config.toml
num_attention_heads = 5
num_key_value_heads = 5
positions = "rope"
bias = "none"
extras = ["local attention windows", "value residuals", "hashed n-gram embeddings", "a smear gate", "capped logits"]
init_std_qkv = 0.0365
learning_rate = 0.00337
Each number is 128 + 32 x the weight over its row's rms, rounded and kept within 0 to 255. Layers, rows and columns count from 0. Numbers have three digits each. The size before them is the row's rms in percent of the matrix's.

# layer 2 attention query, 160x160, rms 0.191, rows 0-95, columns 80-119
101:142167049164108137133165117075160106113170130203159152149151148151121130121200100092090176120146142138116131062144163181
096:115191102116077164122178082102160115107160120200146219118159131105095113151169108082059177153108102155105135132105114116
096:077171103088134133047134142089139095128133148159128241159180110134137133125175035101091125143098131177117159113131121142
097:108088147166132152139116124172115137116113107077106055074087127159124107094075181078193077106123154133075113145122116111
090:137174107131120127088110127141146129132158106153111165206149167161122107107216144133106162168147150138110113134102128129
087:168141081132068027136131161133135177150118108136146165098150104103079186165161107117109140123131114093159111196106141112
129:140107139134093040177137189129120189104100097138155109084104084133093169151150148128129098143137110099123100176114165107
097:154135141115172244083102086137127042141146173112112154152156171117185109086106089167117151143119152152101132081142105163
085:138136177093110110119091101124111169145107148146140136067110089093088104141069189086148068159188126138126133098098103128
095:133105176149121070161140172135095146103092146130149067092111094111146094126082166146194123097174168113114105134127128137
091:122116139117111082202078104067133147104097132194197159111148087084162166145063174130119176099119057105167124133061112115
104:102177119120113191089156109152135102161139097168139109172144143136131130101121078072080131154087177176169164102151103136
126:175095144078120075168103201087117143088068140092179128124151145121119114180151167178152147145146055105109110144123154111
128:153086160057094110160082170113118132078100119090153114152131130139148137130105191184109165151136117085095091147126164106
106:127111146115152253163077110088112054133106145124137141174131151154160121139100119196083147142122155092077100058150144138
082:138119127121127000105163145136119176131126115123139130080121094122113138116137127043189128134117103138181147200082127104
113:079111145123108057147165079087141137123139049195129169122100058124077168162143093079118139124159076155142123111106152135
081:104145126146165244135106095116107092164141137088097151128119158154124094079109114199135120112162168180104139095140098130
088:163124131107119016145188157123127165120126125178156109104113078100120165139158117023140144142081071127174090165122144095
101:164161092147162140161167181190113166116151191133134052117113147125128103104142127085207142163100159134145106152126136120
084:130155128141149239122080103121154088149154145116103156131157177153124116154101094218089130134191174130083176099153115171
089:135107101116135066132150178171131183126153147118117083087117126098124111136137179083183117156103127115132144196129137156
114:157130113126139233107107123142115043135113155116087120158148172117175122115097128152113137140090161110095147088163127189
101:070118050130148070128145115113104159146151113124081133128090095131099111118158128121177140120146128139138139148137111151
080:137117139119095027136173184140133185098125114158164084110115101114117154141141165048130131129109084097159096186108153101
107:173127116122138219109114127144119062123102172137085112174141176104179135106102136144112137120075164105095139099155122180
094:174145126140137237115093129137125049130106162128114130149161184128181121117120125184098138115097148122096144093145118180
125:142112096138151164102106129154132103142136148093075135142142153130141112122099159174163113136120186117067161114172118173
094:154115126103099020103153176169164167113147128121130100083140127095124111138142148102150096155101127127147157181106124127
080:139115130115110008140176161134138183107119109161150095099107103117103150136162147034145135138082094116164111188112153111
095:123131134142167255128083078093114064166117145126096142150120157144154119126110105185110134111135163124074121069160130155
079:119141122133153251119102077103118052141109146115098174144145143152147137083101112194104137109141149146126138058161104134
115:076102182138172138148091085113122108115121097138135150163158108161105075071157125134110167155100090116125157151162109120
087:157149155133131220157119145143121130114127135107166098196114165093142115073087131147175121140180144194150130082091076122
101:117125066189110155195168097138143205171124137144174122132093134124112146138134171148148079120182182033199120073160117077
083:190130120129135145112137068121113100141098118178136127071131117143174141165142161099141098154141112050108128105110134102
099:120158144210110194163103112149133151169127160139124086116170187074107133145109129141100119103111127166183131051133084111
085:106105198114093125127102113141103111114101108124123118099131116147135097148152128161150112144189162096076094115157145123
105:135096131107146109136157098097104104088080104187126095086082065167146183113086123130170133147133126087154136142075142133
098:121116140087064130080128119157134155133127096113147198137130135124154104150131083119068137117188196097131120086139146141
094:084172115164102164119136185164155132071128101123076113127130175094124131181089126108147052148144189136089147133109123117
086:124097097138093126155102150114160117094147143123168104113160146084098127114130162168078175158156128093145090138120152134
085:136110162146109125125121154093132147122123149144180149201109197082137133091094123156123138123155168147150095106134121096
095:098128132200121176207118091161150161171118142117122079163108205079113073110118122192121102094212137117142102073151079132
106:114160136142146121121178156109158135120107108167136107198174146115121134110171159119106157113111043225082170161120092127
095:099162135172104163128104135160128157140162142058127120118126158129149119137087133161135093118141179109114146065165087118
102:112144178155083145110079090133137142165108118166146164120133145114144140145165115113109146138174170110140096051142130106
098:158119124118172106110136156134107071147124123127126146175130096125123064099187123198081196143121116149074143209115131174
105:039141148183140152090085130098138104145132107118098125148144144143119087081167110204119111114158144163147142121154101154
095:163136097140162154186160121133109118097141167128129053115131124100130184125070175086169119153051040123138129162102117103
098:151123108090132065081148169145114091124157116085142177166141097125106069103190092158092191102139121171052160192118142157
096:112123154135087138086101132150143140159120113107113188132140146143143111147141092136095136110217206124140113067143145127
104:186117092095145132160158154140111086101124123080151088138144118108130123149103151093135137158055077109116141192117140137
090:133134145160084112065116149125154141163129085106119158140163133115103112117196079166097155131212190149127141074126124152
099:164131080120175116153163142129118096097142153116152092152137129105119137111126159116152137147053061130112149183105129133
103:060121154135097120093092122122141141150123109123110180132122137146131085119168096175099125097218191142108130076155120159
091:092143161154093128071099146140161159139146088115116197137129157150108130118160087141091109109205188129145145075164125149
093:151136099128173125183145143115122113108126155134133081144128123118122161127107173101156117143044041137133145189122113113
099:203121094093154108151151162153132104103138150110153133170123124104134126146119147084137176130074080143108147161117143123
102:154149099142132170191135098139117159118144175156136086110118143115130207145053177057180094144077073098165093115106127082
107:092129134163079150142109109125135170133111122144138102080113156120140170159077131092155046116174171097170100067136131103
099:078122165148095150095094098111120119169119097138117152117125129151140090103169090179094124114194195133118128090147131165
101:112105115099156087085147164120123077114148121092145148154128081131112063106174100171120180115132101176055147201125134157
106:079117146120087126094108115133133140146138121129104171121116136146131116129144090141109120100223196144118126068151129151
084:152145116128128118136162164135131176124108099125099084094117133104147120117140125130166080164173105124100141123113103129
099:112083143166103042163135118142159184104086128142102062066115123152102074147096172070198082130155104143138129158120130081
111:177076178100158079178101115138131170069084122159099106093083114139142147158078166049177112146147106118206086163081154100
122:126175108135093198096131208133106088129169140045131151154159168133091048086144110202118149137149148144058123107117092169
100:130133072137111065063166166120146172091198114132062115084159153094124116100211105117119154109102087144129150095151109179
086:169136132124102130121148230140107114080152097087132152147175179157123092099162158165115165150105155114075141056130134180
104:094153084132106098056152150136140193060210118128084090113161168079120120106174109088127147098122101144118162115166101147
091:129139114153115237228111138118117061155103174147185146199119128138108137134065110157077148119136150118107114081110136154
106:100134094111123189093100146140120070156182125119165187170110117106128102095197095199082142129141144141085153105136138203
093:103168119044106194101166166078121042166153190128144187201172133110141137090121095204085168125104090118136128108070097143
090:086170083113077153102129190090086080132149096119166131159149121144082121090158060187126184119112135094086149110102124189
090:073093149113125196182096048165126112183104146116153121158090090135141119141080154161110045105182155108159136102111107130
097:134144116148101176159113205135090116114093133044141131131144166156091030131131132210108160136151170114076111102125131173
105:150104197109122147150095130115124083161052117136155155163084073172137117174090134157135109161164169105133103150089161101
112:119167080144114106121177162165145199081190147118083078118169178091114113066179137112126141095084064157132133109146094165
100:185133090119167152155120155127150100103126181116109114102160168098135138104100177138129100127038077112138122081142111156
091:115188075129106093169178090156144190186146148120079106136102121104090123121170159103106090091139068107156112163104127125
083:117168129116110047100177104160149199150166096117059131111152123132119128145175165100130142105135063116123122198138138151
087:113145089132097193240138097153142118183092171171193145162076110108086140104113123149094099146115133140152110116087122144
091:130164070119124078140171099157135221156169163112042101089146138109098114105170161090162079111135036107144126169118128143
097:095136092168098163252120095150116138162117177173188077174082123114112121115093096126108108120111146106150108129134138144
090:077120033187128163167150092146129135123153167138164113151109123119083120146140101117110174100159146133120110148159141103
088:098104135114107149089147116104110125127143119150185176151113114147114154148141107132113194146187177107113147123122123111
095:094177086109094122180173072152135210177140163131112108135104122117095122129148154095118106101159074085140124177124141142
089:147160133083164072056168136067152157119171127123107198124178120137156191135168173132140152179138104101155177116145068120
090:109110125183124167161133102121106104109108144165174096098102133112093072125079032110149160115174159139101101112106138125
096:200142104139137059128131147062125124120135095193123164119126118130167138167189117132106101133150095115142144102086111134
089:110090156122130107074117095109093132087150100126145118089128112152132148102141099097167197124173137151116126147159151082
091:204129091149166046104116122092149117130142105149095141120148125122172117129180154138119106121097057138141128186074159126
101:132158132075098157135133119142182107171093167080111154129129129152089161123129142139119109121152116127137139181085145150
087:176144116121179090130125129120153125149130143112078099100169143098150142090134181131152056136079042121167140132132117146
099:175119145169113126155103199161124098081117146093112106115153121112163094155103125127107075079060135135136090119144136122
# layer 2 attention key, 160x160, rms 0.187, rows 0-95, columns 80-119
085:082163053162088126174132082068137098170151077166153121157135161138062134053139102138046156133144144121098153124146130152
105:101135138191135123149121125135170083111132143091119105134181116138058114151137113155105118104182151169095144108171104176
099:111099138159117100086134127132144144081125117092139131115189174118054111154140146158097152116151144175097120089184114162
095:149177130105135208125140092143105079192121147150106136115082098129190149077082095127166058143111096117139140131068139139
094:127094127124125079099104160132172134072155129126114125108146221081072089170163134105086170150142113158111095124180121149
100:223119094138091070100146068126077100169127181155166172116137174112167162109132175135110181092116182142162084095121128058
118:126139109094144162146157069147071131184126116166139137104061095139106170154076135095156111105133114145182123098096114092
087:135133158158150136124081209092173141067064126062132140135151161140157076090142133160125147173134168112071152172182153148
099:142113114144107097103069151120141082093135149083091106119197099112098164116149122138120184084117107171117148122170146154
081:160125177097118066066113151108114168094118130141117138132142062096169163193092119054163088162086103081165090138092162081
093:174055135121176118121139143125115178103139083118136077134078161135134109148104181089147133117160126084166108174214160129
112:052154122172148149101155147121188124138164130100158133147169175136082101131169122189109110069165168184085140107165093213
127:192120091093142074165154099097098113132103151161129139090085085122175171144087133101126162155126113097161117165105156057
104:158124092084148147090104117157101110166116113114122155104077128145191163151112146116159098155109110126159127103077140148
107:035126178131145164143108182095169121093154066102079113163103065151101086139162073129156077143151086086094133139145138229
078:184150087153137156088137055151053104216128173157165150128094157113136172098079163142105145108137146139156147074095094056
115:083145149133090140132144087178152058153165144127127139121156115191115134163127135133109072129125082124111155138109126178
079:096128162153123132156109217113186114063131141108104116150157129129161099150152087163139113172122111105075129194152178189
084:133138121145120137087182043136069108204155121121131109128096118134079161110079140126110108057153162157172142079088087115
100:163090120101164129100139101095113150113162121143130118149103120136145122113131111143139132058157167140164082092095116095
082:126136130107144134160068219113163136062069143111092171131150152113163051166148145147108149165127121120079112184138153148
087:175133092092148123082121085139082158134127139151138117109134140116125132107109125103084147087112123136194098059104095057
124:153126148121169140079081192095139146066049100076119136142126141155148065063147149151099153155133170105086136138139102104
101:121131151122085109102133114168171063113174184139097118104165077174164120124162086161091125134088055089118123125034149142
080:144119082118131118096168050143061158194143110171142123115092119127087175128099150090138123059139125154191113060124089080
110:171115128121180126099082190092115160070061100093126119121116139150125077059138137114113168160123171131126132137152105105
097:153120149150183155129092186082126160088054106068124126145111146122163077071140162139132168148125200150100135142184126124
128:155147132095129094090075184099138149054073153138109148097156109142157086087149100114079156177104089074135110144093152089
093:163148105111133128111122086123073163146100117162170117113131125090098153127078150087108155109124128148201125076106086036
079:147138094120131120088155052145063137185146110163159112123110124142080172118105128095114110086147141154181123062113094073
089:112128157118123149126109202121187119065108132070088134141140142148164058105171097160133139171119138097060148175142174179
081:106109168148134117156102198109185110091125136080129129143136142137172084115150116174163134168123129127071154193148170197
087:149100125103086072148109093125090157137123148197208105062144104139124185107191160112187156154067108186172084097171111124
096:099164127101139140112109101151182095071130095074115148067187136134105186159101101205064108097146189118100155036148153089
083:102124115130189115095143113117157156085137120104092069137095096146139124106122115179155111113167156170149156185181121050
088:167116152127169135108118143138128128177171137116142106089080115165171141121132111126124151082156119082142100140162121092
100:079114106095112094102114092143169147053138127127120172168180114100124120159172149104109162114084118215177152112128155109
089:122108179144176153120152097142166071128116137089107105124123140175168109143089076171187114122129093087143131075090146153
115:178085210140173157103138064111131131160110124123132117106093090184199120112084122170153128101149113085106132124070149111
087:132112107126126107121118125165140097136111185127133145145143159105161128126152117134134132168093109138159090075105142114
098:151113168073090084113107176165104144100166153081223066134145167154113101098178142165159195109115140135114081068177107181
083:159148078114162113109150160141094137068169151101135155197119131066065127148138098091130143120099107152174137144151133058
107:101165095159125094125116103151152131079193148129117074150144166113086147122180097085111094132124138163185126150120138092
092:137192092162140090149170121152172131128143085140095172116182148095116129162162105076090110152078154167160150138098137136
108:064115067097078094133142121118137135072175097109119186144137122124094106170116126107068107086110178153114148141159145139
101:075150084149131103130132125138132137085174098111101119139175142108081092128133108126091097111079183162191164085157141176
087:098121116144095096111169097188174141092173156115088112151183161127128116138146095158166106114105094133142135102136149151
103:111179085158173185111113137091150076176073110131105157159142121128115107109065093171090122129139152113085159194071083175
104:107147089146113156101142167085143061132106109140122130131161132131224137123136058188123101159094179156135124128105156165
095:137130133113112134151118114098099176116164099153158119134089103137081134104124162085129145083148121128128167144179096122
092:091160119162166169139081168112115091184049103105163138131111135142120137107087132161087141097127100091072108160085067125
094:130120111113116109112125146185148088112136174123102142141159159109157105145152115163146128178098127137158089102121156138
104:143139134140138164098093108111098150149131124168139126142116119100086132088100152117100140076155124117088172136129087141
093:142102099132163119109138185171107093120109145116121143130139152107170106133141133168132137157087148112162094104104136112
095:131152127134152159152102115098096165146136094132165141126090096131079132114107159114090140088138130113094155160139092123
103:123119116127148114125137143135148058125105159127113125134158140119185105148152094150147119205107142141149099109100155138
089:136124101094124115124145152139108105123083149109118122105136149113202137152136096154123143188107133137162076058095140105
090:142151135126122132153124115086101167134136090145154127111100093132088152117111139090115143098151138120105165148142108110
095:141145142112140157141095132119072170177126089112163148127095100136075128098098141081109158090146093076118124140152074105
103:157112168084079095182126091126106211096203120140155121116084099119071149138146179044160143104156114126160149112203117103
103:137080128117097069122153131186149145087155158142080107116140129109159143141198117118165109152110111174166112096157182128
098:124113089134154124085131153138164049106126143121088136151151149128185105136129090168141117174107148151154121112094158163
097:094153144184148156123104170086128077170074111117148118119136129145129134101094101165073122105128117109053131176105095161
106:113112102116128100124130146150132066116118162114129138128145136123188107148179091146146143192115115149160087113130152151
102:192121148109122094105116119093037135131087107143133116120103125099162145144096144094153099189096147100145098152103162070
109:122135124079161104164112117058060160213084093127147107098088105147158114145122119111132142179086099080140086184136158081
106:115122151122144080159149101087117170166131075116156091116087110146155090127119125093136142180132151137133126181145164096
089:158172164147136164077125155127116104127144149142137170168173136093131179086124118158108186109102117153152143038146106135
108:083177153118105148093143083080112113132129160174109145146197134114116188095092080115091193109088110128189153096094109127
077:155134138131116204146158116108049086153156122147150078145150125110144175110090146132150130132115143185156129069099089103
164:094191112134074110116167143125157129121184157155132134166215147088081152093138090122090177093102100172157150138116087141
105:094149151099111146077117128173129136116177178096128149073150173112083109096167118130112153120120135168103103102180120151
089:180140179110111142203122120048075162154143124114093130113098105140138098149136139134123125155082098153101152124104079116
085:090129134168123129170132217125210144160180127153156150117124158136140131074181120171110142093133119166162170123090106155
095:114145213162110176110145130100145104152173150154087188157144096136139132071122131136105196078111103135150144085089076103
123:167123108118139150159104153215117177160103088107179087107073128126135111141140151138129098107161157152098076155163147114
085:191152142113091178177134143146073128169106101150177055139087085108198166135089164123124100119123148135161111097099152104
119:144077106145183127176109147141122160131102074094126125103047102179147076184130166126171080129181136113088117144148159131
080:120163129126120184129152093086081096128153149156129084156178103102139179092102140127125131139106125148174144088089120113
086:109119178117173202091121087091056096166139147117107062106139126132165154080105146151177132157135160126133143063119120121
094:143063107143179117169133120048136142124122109171126134094111067158124128146115222112180168178114152146150124142121165107
083:149087031185157109192143138076137156115121073168078104125096087155155145166095166114172138159115115113144142142082140132
083:097107216095148161123091108112078115150143188125111143049083115167106108081174153117143146197127149131110095137165167125
088:148067121139178139167121110033086110135098100154123121152110084162133156125076184122192135187101142150148132156104170103
094:101103172082145142104068107084127131169137183119094177058098104153118121106195153101126155189094125109118101152141174134
090:147153126106137112158066146125140100147123224132165176106115143105160113166143065133109118146079097081125093152151165133
083:148148126113105080173125186160154122135142126122182202175145171127097116160115079110087121098119106189126114186140134138
099:144073099145154139190091168088120137116132124147139147106093103158155129177135174100155132179103131182147098156110189116
087:143134055148113119161170149118120150160169065142155106159112148116167137180041150117140139090160138180131130163117093114
084:132119211117102140064092123182130115130071169112120169122094161121056115079166131140091146085122134056099123179141161142
097:109130132169135128102160085142191121124070117143085110131097114137079126090088236134174140068153130124124118147132140138
084:166176107131089075141126162135139105137121112123146159182168156119131123146113070120092130089096115120134156180130115135
089:089147106158166139122192050087174112128084100137041083136173096117146141142093158121176116126120123096147164076133077136
105:065099186133120173173109183158082138107115099141167088116103134160148098125103124116121115154143197191142115107132137107
077:107091149110156172097134058071063100175113112125102079127131093143161144096102165131185112164130171117137170084094085125
101:122146082129150136070134076119138145077091145131067077108148104090177151109154165131118130147134115051116120038161123120
# layer 2 attention value, 160x160, rms 0.169, rows 0-70, columns 80-119
108:124135146186109120119127133162194138125123146128063162161153178121144103137164150146079129144109131123131121120122149182
088:124140097166139131144133179095133125119133141127103120066110140127120127124106123157166122083146172149122139163251109146
078:120126103053132128149115165147128134153119129118207144080146123134143143155191056121109121133081157105136135043178142143
110:150126104139123119118158090131143116159132173227108091142128099122138163168091153115132115100082138175168096171102152137
117:118135136151095139094142105181178159131129176136084171147128155101129109128135156101093131132128101135132134167097120145
116:137133126126107097088171071172135162152127179157065089090117140116136114153099159095123115120122123136143102168118132103
117:116138130133113100063144119160184153139099169148069155106138124122158097128145167110100121142090113118129141195072141125
086:133111163135155125152120101066100129116128073155170058189108096130118144145041171128184122109156122156140125145104134107
100:115120143141132114041141070129144167111128148147037131105116144133108103121052161114154099121145113140126126230087139123
093:059125151088147184176125163075136155083123134141089164122125175153137125109099121131127153147123129101119136129108123165
088:144104189128130089157101169065138124073118081138150102175110102127143147141144137139145107134142113126137093048072153132
096:106143055132154156127111132138092090137131129139149184099131131145145145102133088129131148120093134111136155070147118129
108:076114139175143150113135108081090127082107110098064143132109145154126087101066135168168115138181132098074114223137125128
105:089132125149127139110140131135159166056122129104054150132132178132096066130136125174113132132165108110087102184139124163
104:140141127055089128095141148162146146197120157170151096135141122103142129116135178095091144123061140134164135099077115091
118:129129153148101082103162089134164156140135144132118107121120112126133113147057200126145122124154134145126139175105140102
102:150121120126109142081119138191189110151123157127150184150145163106154108140200162139055109143101126111131130095118146124
097:132125134164098109073124137212176150113105166100087193116140175118140093125164152137083104139129124117105109168120146127
100:137129106146120171182115136123098108170154097143205097204123123129125179103116095124105168096112142165153130105131119139
125:115139169139106092071143104160203171093105174125053141113134151112130090131152164122109110143134114118103141152090120138
104:114126112132130075153137086117096134086148127140094097062117148162115135142062093131169102104139156147126134174165140140
095:130133129123124150087151085156154169138134143126039084124107142117121097156074155119151123136159100113106094208123142120
073:160135075105157105125144080100113136096109105107142139104123123164113113110132122178155073144146199114109201082203127104
105:116110118121133067122130111088098125073137100103080081085099148150105115145100094148176109127169142114100105187150142143
089:165134159145100152142137085131138141136124173148125118201127150079133146132063140099113150126148086136167107150028111137
075:132128149200150192151085177174143122144109137111121194103126124125148117151188129117087145165137095098083136096137123140
095:129113121117137105149126134110119085113162063090184116148130142145091115148119101198142125110160165128119114113198130149
129:139124104110117107167139112103070129146144103157183077076131089124127190127112093098128167114104118139168128084129127111
100:153129142122120088102092128176176164125110123122069158135132128138122102160149169110121089136135108112094112193151140141
116:107122149128153170193130146068077107108147086111144106093104117144111142111073065131172153125165118109112109129146122142
094:143122122074110131130127163145149132178124145145200105173135102113162166142165165086085150110080139132186141027097125107
105:139124118068152100117146141096087106203128135158221113111124075117148164114091164118150118122098128138173132104082132086
089:180121119157140092166116140187087097143092159108100100151107142155163114155109133116144118133087141115212130126106147123
086:142128151118100071147152146125104126093148138066180159098133139121128113129168160107150143095095067124146134099126127145
102:149116099086124084096121134179087090110090190132126083105131119144136112124131139121168115150096160101048140216146137111
108:103126056132104097145139105122158159063130179153115087138121139116104044112159149153120139069103129144127122113118123152
092:172130108062159132164136121144093094094119174154048131153109130155145109125087140092162109115096130108177114089108135148
077:095122199020159163127125049066148126155152125181116184157145097125123053118114138132151113132140151117053129144063134136
091:141130095143124155174140113139113134166115218147132135140111153126138124129143160114144120111132144102207087075067127136
096:100119138179147146117150133089172132165140148171099088108117107156134159128081103156162104140185177111062143170070126105
080:130133174153117092100142194200173135101149144064197156097158126109122193163127048154092154166125052144127135181113129103
086:156152120100130115135140223165108119146121202076093151127157159105117098142081066082148115180119106119074148171163134141
111:167124075158127077113147196144144114154128178139076097158138147117132084136162101115152107128111163147191119148138131173
081:101143154118130141081154144038154161119134137151069170105122128135130102123074153155130110122166121155150142204110113146
093:101111148016114120063105101107130123099130122156144137064137084142129122118138171110146104123109138108053143184127122095
092:131146123134116113142150166195120105120136181108057054147152146135146175143131121128137133105088107131192132136148137164
111:112123126017140117094153123098061109123114176198122136062127082146141103113123133133172108100112149079046133133110134091
100:145150058109130182167113137119122117172136137131108169187127177112138003132126157114099094084105135164214088034149132210
100:145129156156104116198136107121120139148147048090200101078110128121119188129102105123105181148146121132179104126119135111
089:152137132199059034138165168143126136137124108121101034062138111139115255130126090060143133125138124130123147192176143109
101:177124152135120106176108168170123126127120115045191078135109161122143174146160119093127149143117101132197097079179142149
082:158095069129133071074137187142136122084089118176117078132084134150163185101163141158126110132126168110084112051108139106
103:106136169174105160142095099106160151120163087112163155131128156103121154142156161110076145121144091152184113039149145157
104:157146130202141151198119100141126149136136154128123137176111149116151146143116148095100148104113104156255088057096125148
096:082129119145158198125113092082115145126135166211078195160113123144148123108118170126118134101141128107133100115068132135
081:093130189100137127117111053129137120154150089126153206130139102122093133140162160156105122152130096141113128131113141133
085:148132097136147143095120192147133126176124067115154110172111109119116147109106121126092145154136165130096140100116108110
100:113139141099109094064146152114126125134109158150079095063156111141123209126108080060160109138118144113020153205130123091
083:139115101158125089127117164095144115091106176168129140090099096148125087159192188102170093113117130119131124125126137124
100:160125109128053043126141166172174113139154135073136045098137118120123137156160072122168113140123141158131153173162140134
084:086136151101157192134126132103118166124137117174108199157112138117147205133093079102095176126183092124137119096084120137
089:086124172131137174161092046082157152163173095187135179182126145115124067125135194103109126103114099132183109063109117183
090:112153088193080122166174157168131134138140127053117042134132161108117143129065097128138157121136140156149146172141108130
084:123120163113164143090117110108133116099141159186084220141138085129134180130129135103137111139127101110128115133089139132
100:129138159091113105105129120169182168113094162159112128096140139089141143105138134143092147125099101098178138140119127125
096:113146168084137152150150109021134082153137117155162133079139103149175123136161111146132169121101111136139150174087122150
083:168129161086106095095111053109108152110107095159107124071138112110163159107124147151126147127064099129186110159055136104
115:127144127058110047104122147135154108143093149173090139074130115123125118165148122114125164118101093100123100211149141114
101:097138110201146172127162100087101069167171125178118156152141137132093140130078145095124121113133139162157132113159122148
105:141143172044120083122084157154120120129086158155112123072126115113164144134142122105121125144082103104191095137066136093
101:082128111204135163167150151073155154096158123106165165168138142144126083098133122110122144131170152136087162182135106146
# layer 2 attention output (transposed), 160x160, rms 0.184, rows 0-70, columns 80-119
102:111123108160171128113114115128134158135140109082072167078128102201166149122152211133152162087055125161113158147100120136
100:155139148170148057131129129128111088162152099134129113145130193153147076098152125120169163104118121140125111134100116147
090:151114119108143111134129079160116113163124165171155068072111129102061150116166081119145121146161146139165121132117064155
078:087131171148148201131120072165173165103145063115137185144116143170152104125144081080128128089095110098119128128123196104
114:124138163116122155106112114122137145140116081099072173123125113198148163117111190198128149107053138147093159134122157110
101:103141147124106160112170151148139127147116107142100149107094068178188186076164134175094111134149160095113165157123109158
118:127138146126120139093092101148129166193115108073082140099117109182144172152166129204128118089093183144106164150096156128
103:124191113172132174130135142079163113121090114131185179215155134070156093130102107090110118160106069099118135100178178097
083:094081165130126124128119102108137129128145112124095192132128106188173140144111149171111159139092111123089159111116180130
101:153105119131157126113106138137083103161179197082100110140177099141127119124140110149136157136106148149108130090133148096
097:098200108172109146083129174111103067124122131140125138185169088081197083160062123110106099124142081120109139095159131083
110:131090088069149074134128116132123130145129193178165061077107148084075163136120085136125118094157136138180112133139083135
088:105104179154103127110134170080177110106127124133086181094134117141164179047126187123088128140107142073102108133099207079
089:106082119146086122091120153089145103166152118149072179157117097143208181077150212102061133125106118088098098173141142152
097:104124113177113183110113082119123180187100068068109136167116095159073164158125099140142120139089115119093145102131150125
103:134132182160128205149123132104170150124101060067100172148138154145159113160112131161118114168076136115113123085140179123
088:071104195131095150117135122180136152131075129095078197136132152139140160147150155155123121104111144149107161127120079151
096:125115088143121142133120146151178149152113113086088141109120088201169172106172179170107114120095152110116131149135101111
095:147121128080114108193150176132113134075145096126178078152115196115058051123124120088172154160141100150121107095131113114
113:100104144086132150098100139157117140148082103104091152142114070173141165139110165159099093088098127116114133140124138108
096:095145124089142134157145121112122089085161150202150099077111128117115150084116117080142162180186105120219075176107115146
082:114159117121117126101097182128174150097130072120141195166118110142164194124115141159140135125096122119080142131114149112
083:152136085169157086130110133149079149138147176075141073128108152114107148145148095126161112103186145135144077135110077160
092:181110090149115089095179153079093082114149184159132162096112100141180168089095131102093129141171103048171089164130114115
078:116095137158111112127142110053058095098100109137111118099139113181154160100122199138093091179143079130096113087168143135
078:178127152095135147092166134086136131123073191133114095072135165144136194110114147151148142125094149119103173146119168083
097:130153102175116141122125146094126150101171149150103129137136118049119102079096109032136162170140095115153085148137139172
104:112098109090125162168165086125091094114147165176165054077162133113091126102134091117138058129207153135199122141139102138
095:135142109156138142124134125185079119117193059108124137125109115164151171128127117162149176142050136105075164107166134097
102:144120088153140141128120137111115103071174191137146114136163205126134095094090144101118130173112122096137091115140137115
098:111152153153109130146141098157107182167089089097105116164137138111077092216163111147148119116114143182083129083135147149
096:117120111194148173125149093108118096145116132081126156180131151072107117203111117128103071173119122130091139081116176130
105:109167100111059082178156156113147141145132106130134128077135052154163147093147131151139164153185152106175137169148115191
082:150143064184151116133118133091087111167148156055138148127150094129140146142048138099140072170118124104155184144133116143
103:126151116143114117151160135166108136160131176135173131113118094152113123099147074142082115138236126054163148151098103144
106:124147098123164171132093192122139070171136136136079123116134164097119179091090138144113126115154136129178120113111152156
099:157160082076149163138129108126186141150135182160063117081159137140159196099147141132137121138120119097180164155080107142
093:128029145135144095118088091128124106151144126168111100134113164129145170138153121135157082087094139146126130118119207110
102:097105129124078173143100112091134103084114125129103131126138146152140121093067177150114169164141127146158124180084103136
079:110119129127167132152086102150123092121119114152135155145047119172125150138151186065121081104124131131106114152154156130
096:111179113093101081080156074110089108129181115116133169138112107163113104137095146101151148115130117144088159076111104083
101:144106131042121123163166093137107157077135129183091118146098106167141147108196098088091111077123117071195089149119074125
113:137120115073072070158160135119129163062134103142141139084150094168166154086133123115137140174134111091165070165141103174
094:103125154135109120129170121076107102096101151085132207103133170190178073159097100092115113161090120145146127114204145169
101:131102133137133143072122105066155111145178125117145108121148127118118110152088121174079094116124139144102132119110152126
095:143121111116138091145112114176067148128141079097187133094117046122121141117149145126144194159141136120113136081130147126
089:137099095129168137151103150128158104114131165121134121167143185124058122102095127117067080125151154088184182148073129123
105:091077107075152159214114119101149178051119165152051127111162178118151155110138184129154134101121086133195075190165125158
101:145162095152072089074114154064093054128147129160081087140118080134145083140160167165169114088159153145078140101143163123
100:161145114149112130105175132168121097148160074098180133149104053141188102153167095140097137102191159081137139093088101098
109:179195055161092096130154113133106126079136109126152128158159062103139127160110133144155191160172138161150110140085064137
089:147214067158140123113149175146155143151187104158143118161124116106099074092128094107125088122123135100094105133138129150
101:095136148136141146113165156065149105122081128128104139164137172089124127135148158115187148093097125211110125120139154092
127:087122093122102120142087141078121129109085105109079132084190157148168120100086208180160172145127106178150122146149156107
097:070071129140155161140095121114197090130120184151074134071133183147103106079123174115143092125109177130170114185109157144
098:117081119123108094114090122139089143103088149123161128152115156107031145148110185127138116094089122178079160092171138081
097:139139141093106159111182135107153150103125069177171097044116069103137101111221087135132097162055099168110087104145149093
110:161112132145158153123150129203098129175206130103184127156081077132123128137128078120092106089161150070102151126115147113
098:111124144157123135162160144126131104184101182079161155107140142131095120096038146148144125190129147150163152125171119173
114:207171115169120066092138153100090108154112081080143136144102077170176109155123083112092132113120108091143126152135097158
089:155127156177159111123105076138140122127115135118112154102133155149131123121176169162160171139044153163093121135131148084
102:069071118088128100147094145093109146107104138128099118097131180106102158113144189143146095118083129182150139116166136088
104:182184159108110054107159150133129157086078054129169186143109097140184115107164119111121195128125091098098099128096138167
094:099083153110169182124117073108135130149157176136133127062165155166067147116108186105165126159114144167191149157088134078
108:117106163131131139170131094118112133127148137138133130190147196125133148176091116109093199140133138135074109083149126119
098:104109178115133119203089070061101105169166153116152126102125147187126125117091073112149198122155123131126097167193115193
095:102101153105074124159110090097062143138106128128142128147127168158133126154131171127087213095137093133055156052126120104
106:080078154119126085175108119091133156077149134157131123183135124103115150125136089111132202158152155120088068163139131195
090:115164143167201126127161148135104077179027150125149146093139103129149145166148178196102095147126117123164136162098099065
098:161089132105126151159118147109143126111131077070139088139142170165133103180131150116150182118105089142091104069124112124
104:107119109152160128088097178129091095161155156092110124056140099172167146073112143099140071134117187128147155145145122084